config = dict(
    n_layer=20,
    d_model=96,
    n_head=3,
    n_kv_head=1,
    head_dim=32,
    d_mlp=256,
    vocab_size=1024,
    activation='swiglu',
    norm='rmsnorm',
    norm_place='pre',
    norm_eps=1e-06,
    positions='rope',
    rope_base=10000.0,
    rope_fraction=1.0,
    qk_norm=True,
    attn_scale=0.177,
    bias='none',
    tie_embeddings=False,
    parallel_block=False,
    init='uniform',
    init_std_qkv=0.0344,
    init_std_o=0.0,
    init_std_up=0.0344,
    init_std_down=0.0,
    init_mimetic=0.5,
    optimizer='soap_variant',
    lr=0.00651,
    beta1=0.95,
    beta2=0.95,
    weight_decay=0.061,
    lr_head=0.00794,
    warmup_steps=51,
    schedule='wsd',
    decay_fraction=0.387,
    decay_shape='sqrt',
    final_lr_fraction=0.05,
    batch_tokens=[16384, 32768],
    seq_len=1024,
    doc_mask=True,
    z_loss=1e-05,
    train_tokens=144000000,
    steps=6092,
    dataset='wikipedia_en',
)
Each number is 128 + 24 x the weight over the matrix's rms, rounded and kept within 0 to 255. Layers, rows and columns count from 0. Numbers have three digits each.

# q: layer 15 attention query, 96x96, rms 0.332, rows 25-31,56-63,88-95, columns 0-95
# k: layer 15 attention key, 32x96, rms 0.289, rows 24-31, columns 0-95
# v: layer 15 attention value, 32x96, rms 0.245, rows 0-26, columns 0-95
# o: layer 15 attention output (transposed), 96x96, rms 0.293, rows 0-26,32-58,64-89, columns 0-95
q56:127119086121108115111132138163148095148094126128182139127133159154147124127088129119132113157139137187151155131100114147099132096105138091124111113118123169104157123131138107180101099116149108148137118127131090114139095107143112164138111129199110138125144173135114118138133090146102127124
q88:140141079138117130136157098136134132156115142126134137136129129146136106121128153096125130105107115134127106117099137108107139085126133111134154100134144118131132131145135126112139135113109184120139135145149121143140116150136139105143108149181119142143121125135178166116168140142146107108
k24:160114178146111133129135170151173132153163080147126118120089156118140132137121087147137089177143118167123148103136132129144132140105122167123146115195117123117120125127112119141109104110118101133146120136136099114080091102144143161129128097104134119151097138183113102120116119100091090096
q25:133118153131118142082139136094134104109134139106116131151135129136115139102121131120138168122155124121151128142089139147181139110126120120114114134126136141119151152141140089138110098134127156143126133108152116128164131119140113130109117116114131144124098133137123100129146123130137138136
q57:168121102155146137148105130079092127160130133100146140146100125154113154098125123100134161108123142135129100128118143110113080130133148109131130151134137145141123129130096092118194166115147131112143131110119168113118154149138116119085151128109114138139121152127148128151116129170160114117
q89:137117141145117144142096106108166113135148128125110107138126137198101067135120146125101105113094120117174092119117101122112116105115135140115148140127176132126167160120135087105128113139117148104139148111125153134120124129157136121115153171145148111150165127102160146099145139125121148074
k25:091118103153158103095114117155151145130152091111137088145129145144063156110169125129107131128155114184094101115139117138088087122138104140145144133134156147118098133113148072143165125140110145119117152123134106135109149149165118141103172141096149148169170086170099127122176178143138116123
q26:130165117134152120121126110126127159135152106146109122121157093097127125119120146119121120131151162145143112170168118130123137123133128159137137145176136137146172119101121173118150164113094107121125141128144130133087122135130147116122112153119120139157151104121115112145115138126143131129
q58:123143125121147125132124121121141120126172123147112133129138112146123107131145097137118126159139151148146087141163135126119143136112142162122121143125127106154123133125177113119137103148120122136131095104133102106097099115126150119108133128145137142167135108106134122117110139119108118112
q90:129071120125128058085114100140172110153149123170151085142108158107099152094134131130129125142146186160137132170197151143124149152130150154109149142165100208145129142131187142132124122099117121135114094129110121093104162151108143086111181112126162112133139117078145090130102139122161133112
k26:131131082123226083087118106116116143095171107175092083105135114149122130141155161157094106128192210188119115129164113105131188158150120164176104122152110172167132086119173131150083091108078143145105113120139078123097121135176163122094128157153085153185078106085120141104094154079113123147
q27:114100130130135135151137126147124173136119063106133130096130111144132127154143113115147140130123123117131120100118124136101107130151137131135136125115129130124130116149117126098119129116110134096093118137131099148119106118144149159124120129127135117136132133146116135132084124101163142141
q59:165139126111136161113126097128095173127142140132113106164130104127118131108142113115135155132119139120133117127144132131104119125134122158126136128136130138138109138117136132116183137148117146130148119109166133117118137155100135111146155140109106146127086109124151117118120148084124129111
q91:117127094080144134119128133111144138120150139116088111158142034117118151086130107123138142145059106151125112142124131112110092132135130135168132200151164090131129153157123126114164174138113139122094139104133105126138120147107109079103141145133168132146120121110161124141160139106136161131
k27:105116134131097137137150131121162138120195100132159119119099110158121119106153129144140132150159135147142140147145141129104102142107153162131097125112164118133123158153110110095129167155079172153132124150162134164111127118149128102082128124135099142177127122164106127157129177132108109105
q28:130100128119109103128131120114126124118129168125121111116148102131132100113107132134113117150116146117135137103141087166135134140148154135122104148118178121106117120128148116113130149124122145136121133143096131140139129152154117075104135120128106107148132124138104095102147126142134123114
q60:137093138134130113162144115168130101144113109090143160125152105105125095114124118115093121133145155128117119137123111132111114151098177108121158155099129109111155144145133133157088103107146102129138115116131155142103102105133141132107104131124115155130139149134097115145125108146142116105
q92:103116133138131155186110156143111104125134146091156094121199076116109114136117150115161136146093112098148119132147150122133161162158132105123137122084171109118141137146125139095115149130113140107084134102114145117144141102142136120103105172155133093126140103102154131065127120123133127133
k28:112098136100117138118126212097107152152090146122169129107127134174148090121160125133182146105111136118111112147124163118129136099153128132132103130125149082129148106124124160070130180164135123143111157119110144133131093164113117111073113152139114145122182091116118114117084097145130094141
q29:138151162110101134120144132093160100116114119100123129132135116109125099132113083114124131106113127144132101156125130158138134110116139126117176144126153129083103147137116100114145142120144137132135123114114119144158125093120134094109101121160112123116162121112141138112154116109127142131
q61:111136152128107099128123141106142143142118145096129127114122129093148101123127115101128117147102118114127151116139121166152150109128113108097104148159160133117109119127148151128138136133141125127117147117110144143134121121161137141128129144119125127128125131144097120140124131127103127100
q93:084114192100119128110139184081124122151096145094118129137146130093152084136108074102157145160070133150087147136128156201142124083099102105111136166141145087093092139134144144093179138178133106130150159132053113141139106119166115161050112147146125156124180164161132155146137146119125065070
k29:117105145079136146124158157132134069166123118088072117122118157081134093186101077093150165104107111071153137145124149158152144121097137135110162144124164086138096114129114121115134134105150139114181124165123154137154104120148123154091106106096187129083093149163141116179150134104128111120
q30:111092150199067118198112201174255097170070152076094163224134138243000095061008110039152102076116021156090246151026100141190121112159169103123157156066067025000176225200149021081150091121241150151210148091077180157175118099098073100085102098147112157154175159195181018114209027188138150057
q62:119105125066108133099152145195105073109191102255106150068184079149129092068158167184090053153218170073255021176139174166111163171073105176126031100127084100187105103090142175149120122038131090164099034028149109080083039080094127170115163146182139155136000143045169146230150138156046152096
q94:065105144157008061206126209174255093172056185128167181255100116192102013143005094016154141136044084099000220174128091185151120108086132066020103244034052120000057255110125068120153022150255111124255109143119131184159078170059074095101080097100112099141148167223112090153247000135073012082
k30:109088155136076109121148171146191092167121168146139188167150113116160130136108102099129140144121131138126107150134135109133143129096107109085103163140114119120084174138128080096133127116139144157126128152099134110090120173093073119122108127107131161102158135125062138127095110131064124085
q31:111139153136135135121127124140144144117128116105136136134146134106132106127150096129108122142145152149128138131138125153128131135106114118142128121144136143111114138121110129144128137127127141171122103073125145144131118142125123131144122130119121146138162157097128177115117123118131126119
q63:145095108110156131125140158112104112162113138116129122149120123114143120088136143126132123158136113149146137130112136142104120134137132116127101118120139138111150133139117110107128115130125137142117093130123111100111125157133132112116137141151111126157150125094117175136095135135124124116
q95:126032150116168136166143102135100124117118165151087110138117127105157089090181127174109113155174120166153142159109143122103115154163138145152103135079148126107151158149096107112142120117090160142162107140124111120129128172109169128126160110121073139161139098060101208111154146079097105099
k31:107126110090135184159142095126093146153126152139081146115102140125167147103178102174134121158135131146139155149137120105127134157109144137111172097110149110166149134163116135121150141152099129149117126100170132114128145138082132131155176109181116117126156149049111157125109154097157128154
v0:147103155127115183116111117130121137112121137117114147174164174149153137111117151137111122150107125166121154144087105111146068120151130134130151169154087143138146141109048128112128092165134112145108146126093221121093104132126121151100115110114112151115145128143121124112124141117156137130
o0:091147136098113139094108116185161169175080092109126146098120169134159120101126138145129096123130126114135091140113138115116101128121114137157140134157116155113122148150143150149122122142159116103100132087130123124102122146120128128094103135108105150140138097112113128145144124138129137105
o32:128135089127113130119141141125086109104147173173114117121133147131144118164113128119133154119113142133125106127125083110129119155116145122100145133101096119136105116123129131131093126095125134132126140108117088131143127137120129130138126130132082106143125144112109096130103105137140111149
o64:138093127160145137149110080145101112077099193079122153158147133161121145150157127126151102138104134178129139109127160118167189139124147104122113101093115069165160107161090073107118100135136178155158189133091132151166173092141142195133101125114147110163140101145158131094126096102104121125
v1:111164152179150146132129092091113099133107146160133126151119123122142130144106109074144146178179129134119108104136128138123135117149153110144177119146124163154146115158151117126131119169132137144144061120103166148139151117158142118113167092123104132133122140148127131151108126128122101082
o1:161157104115159122127103132108143115128128131137111099112114107122109152161136084116190147136111151131118112155108116131117183150140136144108083161133137135144119084154133102133114133143148105143114162126113134124152139141112170134140141110153135101149102148135124148155123183085102135135
o33:091146130150142141115096116148130143139140123115141128131138144146119108134095139152081111109125110115145129119146128114130085122124124132129162104151147160121150166115125156143121117112100142101119093155107122112110099133117111144110131159085090118130117099132167101167132110128134101141
o65:120108136139155196137207179147118180134135177120135136092108178075162116092122151138100129120128089156133086147151131083110116103059120156141217117109104093149143125117103100182138106146134125129166126132165108129055130132144116176172067122069135178034125105159106141119109082165146112168
v2:149116152097111149143075123150124112158121109122104120125116144072124111141125145127107115130125113123133075115114111164152146131093122123099150145151096129136139152112112119105118136124128142131097193103120156169146106075154114095105113079099174131134118159114133140161118136148132102149
o2:157117141112114103099123110100118095111154104114141139124102187118133147147103155160133150135142149126102146133148121125089109149117101114128130121122137124167140155129127156136120136110126173126110137112153145166123118134122135102141089133112159130146074112187106164093118063139127124122
o34:095121144126139118156153148130118136137115140108101104106156077133121123104140102163139123148147128113119137130143153099147118137104145106119148136123120116124127126133115126088152110108110122143124106107096120129168111120122127140102149121124129106115130150100131107140141121121111110122
o66:140157103168162153144173109168106165144158167111110129103091113141213160110163094130112107159118119150165155135108133146166112132110142100200132062104091093140097097126133096139123146102162157143161123168110138132132156088121151062147122132150118144129168115149128096146115172163135126109
v3:129109146080129117138086122139126135142112131149122140154102159122134101120143107166173158168126118122102087145110159124124118101148128143119122126159136107144108103102108146120146123165136078118105152134103136150105104133106127098137153143155164108145165119119160132172123140169157102180
o3:121106123127109100108107099139131151149108099126149166132139119123145128091174141142168118129103143139082113132125155071119091148137131108157165113132125124128145153161136168111131145146117100142141151077121128141097116129090142120079126133146122163129117104114104085121107150127133114095
o35:101151161111145149137177159113124137177141123103116103122141127139117134131117125115143098128150130108153121151172140117125122155140156135106096118096158108136138133106128132135148145125123137102099126137109143110158094108155151130121136150136191152138122144140143138107126107120134133150
o67:091152089159118102131159139109126140163135166118111114148154196105115128157097167127121088170136133145120133124139104157102133130068096114142142154113101150140118156146152116125152146066135108154124136171150122123159138135141174160096136110115084100138115143086140096143123140170135162149
v4:083104122135114121112104118177112153111123118145121099186168124136157137133121088122074141158110128139108117133153153144145071102148082120109141131099116164135146159134091124150149119087105164122121130167116101139107149157116137129153145086092144146119109126128150128117172127141161110160
o4:158123100128154126128109114140118114120125133186121138105113138140097136142124146088123147133131146146100105152146104119126124140157111124139130127127142141116133112104136113112129119098116105137120134106131138104107146124113145147134151110100097077145170142102132128130119117098118147113
o36:127128108121137085122141139148152119120126132125116163105113165104121123143139128154155137151124126128147103140090095119166126182110154153116124119114121130134138107142145106133118112134164114134153110115122126155136125116128113143126115114148099155093124141122152129112153139112141157122
o68:155131127170156113107169169158120128116175057089083148119153190137169132123102133166115107171168147097140129130106153112094144118072082152140133143136115101164151136143123123120107172116119114115100144113138158117172116093226090119112115130183124162153133096118141102069122132205110116115
v5:140141157174160159126160087146118165106127154129142146139075131115138125168152163140140137145116128118105104127120080115117106145116096140132101138115119153132157133115116094126119124130137132133149119116136131109122151124097131122135090171144113125137102183077125126125178126182176154147
o5:088143096143156122132094124076151115106107159121140143162089132112130104143116146124132143145133139149146125120143132095115120158168092160137152160148085155115156134123114125149124128123150124139106136108094120121106118139150125108109120144168115120122155145102139162116149146127114128141
o37:129134145137090106118153113157142103101129110164091133106150141120139134068137125142072119127122125108127110139085096125110120106121139091131147097128156141130147143155137149171113117134118120096120135127138184133138114142132147137123120121133123135141129092100105116126114113132107180105
o69:176107132100124096099105130159103152215086136156118116118156104113147144085137180112080159084138112109119171161100140129152128140111162095126137122128169135105098155136122139086144133093103154106148117142099093138117144135071133150146130121119143098199115146161135105146111121146088152114
v6:104120112130127101156110154084113126157142121090123117080129128143162133150116088110111139113131125129150109116103103112164152161175131105113122123152155141139080128135113138115136145124132154109114136158073129159138109190146164119136126112107098026147107116106076160144082137111122146143
o6:108092114136186151102123123139124146136154100122120093134115124126111181145108149100165122103124120134142157131114106141141147149144164154084126139169137145175113131148112104186112084141104106165123084138165153148141184144166147153170145112093172124128140116146124157134119131134146132129
o38:121141109120122163130135128109162175124113166072124108144127139146111144160126094111146156128123135144123129097120135146115146092160113134158142125168141127136128111116120147111143151152117140116137165159100109111132141119137105119135106098149128139123107115122128142122141115131130142158
o70:170190099183105144128106133121111137152152143160119154138105122121116139133177142186119139134148158100080109123096140117110187134127103129177128090115136083077092094134078105125124146123168123117142121167144104162191103097132170082108162126185123128131061144125120105115156094083120081055
v7:072143121148090160113134116103111125087115142137096138082096147123135111090123141133129148130119145157121112160152156141121117093157102138133160115109122089116130122114149125138136127086116147139211178132115115126147147128079125101110115131129107134122118065127135099114134129139131103132
o7:117099083126144142150107139122117139116122135150111136099114114118142129144138149132113139146152157138093134139111150133102132124134131109138150143096140141123143128130106151095123104125093141128089116097111131142153151147104145119158145121109157147124176117103124153140131118142156137142
o39:137134142136138114122151134143121131110120121107137162144116129137133135118131158110148127118139139131130145102140095133152138138121147157137104126150141130145123128142139135138137157097113157152140144148162110123078105111151144123113143115143135087134111152139121118103136127148136151140
o71:082098211083178145084088110167147149146141088065140088166135167143119077083081125116136150080148121129140130166141127089125079177106134108138101165098136132195134119132191125171108134099131088143089080166149085140080121161122068143125094097118127138138107166148197141111084103121072130131
v8:129154091110121126125130113144126156158139132124126171150107129118111110110106159157116095093109157123098144118124149045080119059078113125098124096105141116117145109149121126113135121160116120139170125071176130155114138138132146104122161071115125134119112117165137107140150148163167115101
o8:145122109146153100115133128121127140147149089123141117126120140148085165139149137153163112135133104127124141110155158118137109110118131112133120096109115120120141135143123129124135160117127109104125143115136136110129155111123111135108118113103113148119110127154152099151099102134138134121
o40:115141104110114148136129122154100091151091158188108134113120115114154076106126135094095120132121152132117103120137117132078111130134132125136154138131113147094116147090142126108120106087156131130118113102110134147145096137135114110127099152142106091122142155068138104118125098113134148135
o72:073172173141117143124083124094118185113103072118118148134146165096154126129080094094142174162142162087105057136103125156156129125105146192189134181103191148117110121120096150210144155148086116112052128151150078102063080141054162126115189089159116163171145156126159180111137147109083144109
v9:115155152083099141138130122117123118131139171135134132149102154171128110130164144146151093133147122087137145173131159145091106142150172133093130076132141079159149131150122134119102134078142098153114110162144152128134095108137149145130114137115192102140146142149124141119144118147143127136
o9:128113163138146121136120136145105123129097120112135105125110112123125090125155117148134121140129170133126128137136120144112106136136133157145112095114155103126173169118126142129152122126164155132075115142132127089142080101089149123111113147126144133168128111137093076143140117127133091154
o41:104164149091127149149110111118121113129122122130122144104145095091147155139147105111130101141162135140110110171128131171113143117124138111128135094119106101134127128114116135114158143149109126142117127122134129129119112120129155144139108118150144138153127130126146143103098143132121132144
o73:180115134195179164076101177113126145152124178133149121109187128112132119135127128094108152121112108133168113068112183095124142121113129129107069172163131119117121159146134137170140077152123134119161150104146113128135133134167079101155199131115129143129091142039129116142106139113119155141
v10:140151146133135112159165148143137162158119150116147130126176112081105134116140153126157133121136112117117115144139127128117175122097142135150183164120128150162104159184113142147134124109109132158167110093114118116102106149128141102150147140101088153116095142112148161148103131085130107106
o10:142091117116190110140141132174125139125123111092139123141161135104142134118169137129146159105147142147094086186155105131157141164116117146098149111117094116143125122134127134121102120107172101157159164116161103112108120093179124140095133143145115125168093161105157179157130143122125112114
o42:171161155132114095113140144116125147122162110110129130118142112091126113163107129111140095180112110125143145106104123132110142121142110141173115114107136134096128133131151145115118142119141117130104115131126139138110105140129152117122136153128089152091144120130089095120125136109131137098
o74:048143163113127188135074094102147134141097141146120124134060090138090105138144095156162127102126170147108134116126103128139080115102135110126146134149136109111111121101126117142134143124134129100129116111106118134152156177110119149161089123124113128105133081151106130146135134087157146116
v11:144106119148142160151128106152125128078139112134125148109110145132154116124109128115098185117146133110172156107098110192148146105075058125166102114146147083144089115169154137158111124101131168165163104136084079147116132165143124144125103144132135093123121088145113129168150128130126112094
o11:145151111133141131096093148178147109073140105113095126119094118107149108143113134102125141156116117105173124122128115182122130145114117149103148125148113159141102120132107113168093121116145134155154085169116094141132114141172079145174181120090099119135086148164092154119142122106135103135
o43:117130125135149126123175111110104131155127148161166122116164124139163153135135116115137131115130125146099143153148112125150124137171117135124088132124126158128114101119108118149135124147109137118146110084136135152153148126107144108124107133142095141146124121119124106128114113109135135135
o75:127148133114154120124122104089114090177119083108095165130131148109127144114129167184137123111155122171116097130106177088112084165117130139141083175083148145137138161093172156094147091110114113089143080182132111162111140149125119121099166151105180106050127192091194148083076166151178108150
v12:174094088130139115097132120115101127111134150123108149152132153091118147119149173099126180132124121145149143195110148120127125107099155109136151152108082124122141162139129119134134116165118102084109116133080149146130071129123128092069141119164133126152124161125099132064110141154136144157
o12:133161117102122139145112101162161152128139160146137105135130176108123142158115121146105096173107124142126082123120162114083125133137121108138138158083102144147129120121135099131111128141104088119113140089119131135161141155133117117121155094154126125101111098127131136130086128098126118142
o44:114136128151134170136108143136102128144107082157100155103089121142114148103161138170146138081154114140117142127134113123115127120141151129124123071123122111141128118115142178134136106156145113112103115096148132125122145172133172139131141139116138129167131120151140116131146119176120125108
o76:106194151113139193077129072136086150117101138088106136114114131180103140128157116118167128184113140148121156116125063167160124131131092090115077098209119143129198077138085170101160142125091113138138158160129126149155123125140097127137101132094135135166078122119141130168155110092172115101
v13:160120124171116123126166104137130102166126124133126136144143117122121098140148127132125110133124095150113157115146114102139111146159112145103149146106064105139115090112138135158162107128114145141138158142150148089124108115154142160128139111129151138150150160136072132153118136067079119083
o13:103114121112142111154141152155101094114132114135136105138105104136127108111127143137128143125115107092136148119164141165152117115167112124111117146129168155115140133151136106112095128112124094140146119156117128144143124126159135135144174108077129139147132146142097123112083125120130101106
o45:123093125119167116115128120111150130147131153139099134128137120133144145138098120152144123123133117119118100127115140116138150144125146143143120128140119110132126139145106136121140125092125118137147145123098104142130115101121139128115119141141140115127134158149122107122099131111130156127
o77:085127160121135136110171131140064161077120171176120153090115088158113133108171104050122096107106164116154110124159079094142163111102154141160123143131123086142084115126097150058124136125121153140130149072180175127108089132119120168126085148102123130108123070099161149161155083084138150158
v14:133123183120156125142111141161115136141128128156140116156159171124143145122111099153121130104166116140170138112137113135164168107103167131138154126093095110117147140121064098129152111068122109128147113147148168157124097134112123098151142150132131112125106126154119125138142125166110152121
o14:124085111135125097104118161142126154170114133122162153149140126119187121141148078070108113122129151109138126118137143102127112129123126112097117126129141116141137126113111116122122140118136129139089121119101150123115086146144144119125142157123130139137146135167142126116134148083109120121
o46:133146174106146139145134086138126107099114132190132128129141102134102125131139150156138138140141161121123127156126156161127138170069116124139121117129097142108125135141148111125136134091123122104130123082114131122146124107117154139129096123116138113130115130101125127132134111164124129115
o78:154142142117148123106123134112129056127159064078137123149110132126078169147125167207115113153094061138119078155098077094122132131148114130155170124129146093106146090127119174125090111134180067141157137180098160138122214103150123141121127114158094157100064099075109107131134055110154093093
v15:108115127152103195074142151157144146197129114137131113123130128101115112124140071139150127116092180103130155141097112131138151165116132122127124154146073122151126160125104125134093128114103133091138147150132146108136124174098132170128136098174119154133099155156091126131105142121109090118
o15:112115113145158138113170181126109089158125133121122100106136136108130107133132123154157161154112137150121175151159112134119134168104128166135144126112102118158107127134153155125161120050131096130113088113132108090151144158120124107133125117103145122119082126172137109169134096076137110089
o47:161109146112159109117115138137130124110155120131153145145103137123148156121118123106160109105150133113134116134118118164143138114117118117129106137113143095147150102111100097124111153135149141131146133126138139109112131084158140113110122112146123161183134120113126112133138153175134128142
o79:130135138052096134125152064128164140086133152101100171118180102145125135143147155062150141120168132117063100144129057098165112136143104127153150085134181107133141071117066112086094138168091143140156143082096088166166104083113174204127123176145085096134157154151080142105139185144154146144
v16:143125132097132105141108135123155100084146107106105100102120144137165106163139076131103164175101092108120136101100136149107105153139149146121117103115143145113095109083152174153095103119135117144148080151054134142135142137151136119129049108099175170151076118130123100148113141113170117101
o16:101110126109119128122146132124122155149128081099121115151146146159120113108095117117103137107150145093157115135130127153145125124131110167163096145173129117137154120091126121113084098097152190126121105156123134125100130114124113129136144160109117155106128139163107150097137115099139063105
o48:146119120145138143142121121117126116119103118124130139127105104124122170149122115093115121122123086172139119114120108148102167133091120118154111156144149137111106105109110103127151138116117086154125127136124117125107141145125140106132158112147101082178170161125129115128133124109112148137
o80:136224099157094135155103145143132134131069192148082139125140162105138128172127151123148100192108143145102180164164197171107088128093155087142127076094079153151134185126123095110145141095092165135081147119140131146122117138167116108125129123162156078060068134134170092154124137194087150145
v17:134088097164077118128136125108086177148139125137131110126147144112150099167111129143174185137123093152166120142128120137094059167105189138100136078125137136123137127112115131146152100126121134101094175122108136101135156152125133131099173110187148128094100151142128118126121144115134132113
o17:105136131122154170133119129137119153131139136153122129108127112162089114141151124135163116148142147153133136111119157136138119166153150147153121148092139112148153141110145095097177130114095117120124154143115088118150158159137143127142109093168173121152122175113136138128122115122149087158
o49:119117120102144114142151142088105118129091152097120109126120146110138129128137144149113116118122143143111151147162135111168121127126100114129154113154119128136118093123114148153096110118143155157149120129127103126128149134133126129148128145097110128091135102096139109118101124105135113124
o81:147139141097122158124089125127124084034135124133148176173095196145079147147160143134096105157135100146128195158121101125151143071098104161119086140124109135092125166148079091098124159173109088133082039118153159104144165083137135198188108088095095101150120108122099134181116128176099168072
v18:128137123129090085077173103109147115131141140139124123132092135114115111146119123136134137151126164102147165138135150104165143170111099137090123131115088141127126108137110133114158101105137137120116110125096088160109149196150106102134138082137111150117133085109133117084160122081142135124
o18:105164111138077102121155139165156105110146138173108137139121173077110145098137115163109153137127127098140120096108133166166140121120113161122104113113126150114132127150127127134096135144147156137160134093102123145095139094136115114168132144138186146122143145165134156117150150119120171114
o50:161100149128162139138122119127104118120131106116128114127127122159156119125123121116133096138130131128116153147137121139134085129115123120122129120120130137140139087113144125137125121117136123127113085167113122102146159131117145154128151114124079098176106156118120132123107121130107131125
o82:114069113129099174132102135131174139137129131047147164124158073143107118168096119124126146115183139101092151160154146129102174079105093127119142188176136089130129073154093142179127143177098083142066110106204202134203076155120175146114126107077085124171088134131133114126115109122117120118
v19:108099144154103129144061116146128145114132133138106115139118133130084107092101098152118119071152110114154144166161147136132118131108150117127131132085141162155104161117195125114116101124132133153117149154135180126133124156113098161124122130151113131129082151119106167157143147133156124143
o19:137089115134128137142121151121175121125113105140112138115145110168118144131137142130122145133104135133126123108127125123122153136112114101149115124102129127162111088136150128150147102098141131159131104102132135129134176152126112098173156120139118131142148168082134127122124120130174129131
o51:139121141114145130110153127114127110096148121155128143137112147094151123123140151139129116125165127122119166130134155149163103123127151147142153149110125099103129123114118113137109108112116143120097112117125127113123125128131113128109140140119129133130150154145102152111143131096150087129
o83:136135135124217097118137148046134170156165136136169126141113084098118124183116147179143141125079135153099100140127146111101092126126192156139113053166072159140117177110103134139115172167134125102190174137151069131144141097119146122188164135101147122172104131159110104180100084149144129134
v20:088177148135132169118129158133132138132127118116169113133137124128175156172154138120077104153131106165143153114135194107084167128144136107101133108114102153145172133142093134149123113143121107131154131094162137106134147122101103173166144158112120136147119069137133126146149148126112082192
o20:112124104139153091159117109127123107124118133153128169109134133144121111120141137120121111110155142157175125169116125150129138136093113103120117115069099129125125151107154099136155131109141160138160100108143111136094163155130108091102132138128102153101102104081148134126172153132131106119
o52:149137157122102160121118123155167140117148119077134115140119175094091145143114081120157147092107124143111099107140141128157142133103121139171173115148149080112142122152116160102117142133136105117106168119131138137130141130123102115109124133157118082165129153105146118142124127148144150154
o84:147057128119138072097211144116101160069105151132143094095166162116173169145123149154129127151092155090084150136137127095150066118152156147118125153130184149130167096164122109111109064071137120115084137133153168139105120079131139125101123109084120157092143085088140099122120138103106174121
v21:112110135155164162160089103137145150156139125136120099142171136088092132123110140136151103138102120132120133128161168105126094106150134107094104141150140116090125111180110093137159116110111122159132165131109145100135127125137127171122145103134144135134120118156206143091138117131141152170
o21:147134125132138082102101085131108118115134116134118101106120071124122111106099109113110102120131121142151110107125130131102120100101143102142126150070145112082143109115157122110125130119140074138115132133117129142130114081146172116123113125179104109142143148132143109105114135129115158158
o53:130120129121122100156146148122135126148129146114155124126115113131135117095125135148094117127137137129156136113134098139139114116130128130125126147126142092157125128140099115118146119165141157095153129097154117122149107134110091128107155124105163154102121099122108124112139111168108139111
o85:138119136161128155126102240120157103071151124152149189105134165137100107188146091149192163145083193131101035144093184095190116166125149130130166134151103133143110133132125144118102146111130140150101122139119126162147137089129139179125119134102167099165121150135150156111115118143130100075
v22:137133158145089139099114130138107129163118162115106098156178154112054080118132131157141067100115121118149119103168096110152107101129136154174130117105098166112148133165118144171120137131133166132130095162168159133138118136160106103108123133137112101132121143116113124142139126172075108104
o22:140130136100096124136127122142131123144129118126154115102121158139113139110144113139135098129134109151117120126132134079145136125140113127145127113127146120144137120127110126106123128140090163126109124139106111146145136162125143101102154097129151136128183125122122097103125107133124124140
o54:118098110130144112125120115137106138113145116167133149142133089127144101179128119121119143119134139153122153173141109104144107150096108107119116137127129147114124139109149133165119140114162123143121124111124163131127134135183138110164122121113120139111124135146133133170132119087120165125
o86:093091102160169149093099115067138103106132223113060154087139021087113136107147132132133157103108178104082078088143137139117112164102128091117139137157144055126118130119151154126107170089141128166173046110113178123032075077093094124134124139201127160161086056135062161118142070146201190097
v23:157091172143124104123152115153119133147134126170153108110119110139092104175133181133108181105112117120161125123124145147175099106133146144156161136101113143114095165081112108138102124104106161125148145103187175100174146143121120117159127085146139142124125118146103118127150135081151105165
o23:134116148121131129120130144134134116096170117166117121139134105116090128137165163154147156134133097127103122133124150143120131125196144104178081127103154148142127127108114084132118135107122095158131123113149140177147141154130102123200137153129137117134127169113176149095115083069148168165
o55:116110124126136106127135089155114104112109116122125145153134119156133134087094128129088121110134141139111152143123106132133115156091090129111107142154106122103136139145159121139134147094115111148143126118107134116089138106107165141124086103136118117148173155109115139127131176169125135098
o87:089123113120130100169123110142174144137143181135127071105126171104134132120126060126126065137132158124126142136123101145145114200101121142112150152126071091115097065164131110097098074162154139111166140132101114103136128101119116168161152118121107091105180118075055116124122159124131144099
v24:138062133157130161136119126103104121127120138130139122128149149144152092135154144116101117165155164115145182130122157083151126090143110138096142123123121155094108138137144130127085139110132160117142170126152103106148130137088125090149142110134108124139138126117159174139119127061098110080
o24:138109114134141129101110105122148126071122130163140140106125148116112115139147148122130108128143142165122140129119104135174149175125127107119122105111101106118161089147125114124136122129134143142125148129122113158113156093137134117162135118123111129170123146136116112125096117134154148154
o56:102122106118136139145121075153138126121126129103106125143108170128124179144117125094119117156151113136142133114109151133091132095129124137141097151139133137153121156150108137144123140148085109143119130122138171125121144135143128128121100143116130136132147149112111098096114169134127146144
o88:141122128131144115128125152142084129136180135127125094141136113165101154134111098072169081093087082156100086078180153128159113142145129109143139121098175099115143077099146143152120134127131117211105096138136139115118136127122163137105147127168127134115164123141162188132195124120154116156
v25:162131143172112100147127140116154177102092098111144127108125118151110154101146166126120149135146148121145108105126096083119093154119150091138153113123104105155146108195131103149148153136124106073101170126125098151160141134117153142125117153135102105129142110129139140191095128138141134112
o25:131116145155123136126116163112128137115087112093118126111110155172111104154114143135141134105096119128125093108168107098106089118139127128150145104111132154096138152121135123138147130111143166098135153110144117128112153148096113083117146160099130130113153103134127129100118106133119129119
o57:071133083126126162146126076132142146156159129112157120131126135121120168124108120125163090125126080132131148096097143116143127138167146131124111146142124108126138097114105111136139161195130124134107127119128153152119120121103122174108145144128114125105163138117120085101144130149138130133
o89:143135134103122132100103125111131130150133125155113160163149064108128138081166123182079195134124139124142144149085084138089163113104084138153125160127179111145100109086145130082113116178117109095142108151095138115183136123106133213180054072104127128101115085152063155156166106121150098113
v26:141135114098117121143139109077141133144120149128133130101159122139156130116141116124168138182130124143159112131101184116159130148095151115135168151110164153104139112196147137132157162153130151098143156067173161179155142143161128168093102130131101123139124151133101160136131138111083113104
o26:102117140128118143116118100102114145113157107101114133140098139135127155106143149099106107110139121128138141130145136141084094108127130138114086107108077138146150149154143135189158138154103124137070122195141144136148148105142104126099151132137187120119115147129120118110132136173124138148
o58:139137126126141142126148128112163144108144110106101127120129126128128126147142108172126153114126120153112140122137150127150164132139124137138158140143155100136151129107107107082147132132114090142160139134124113117143147131129100124139110131132109123135158132147131120122137128077148098137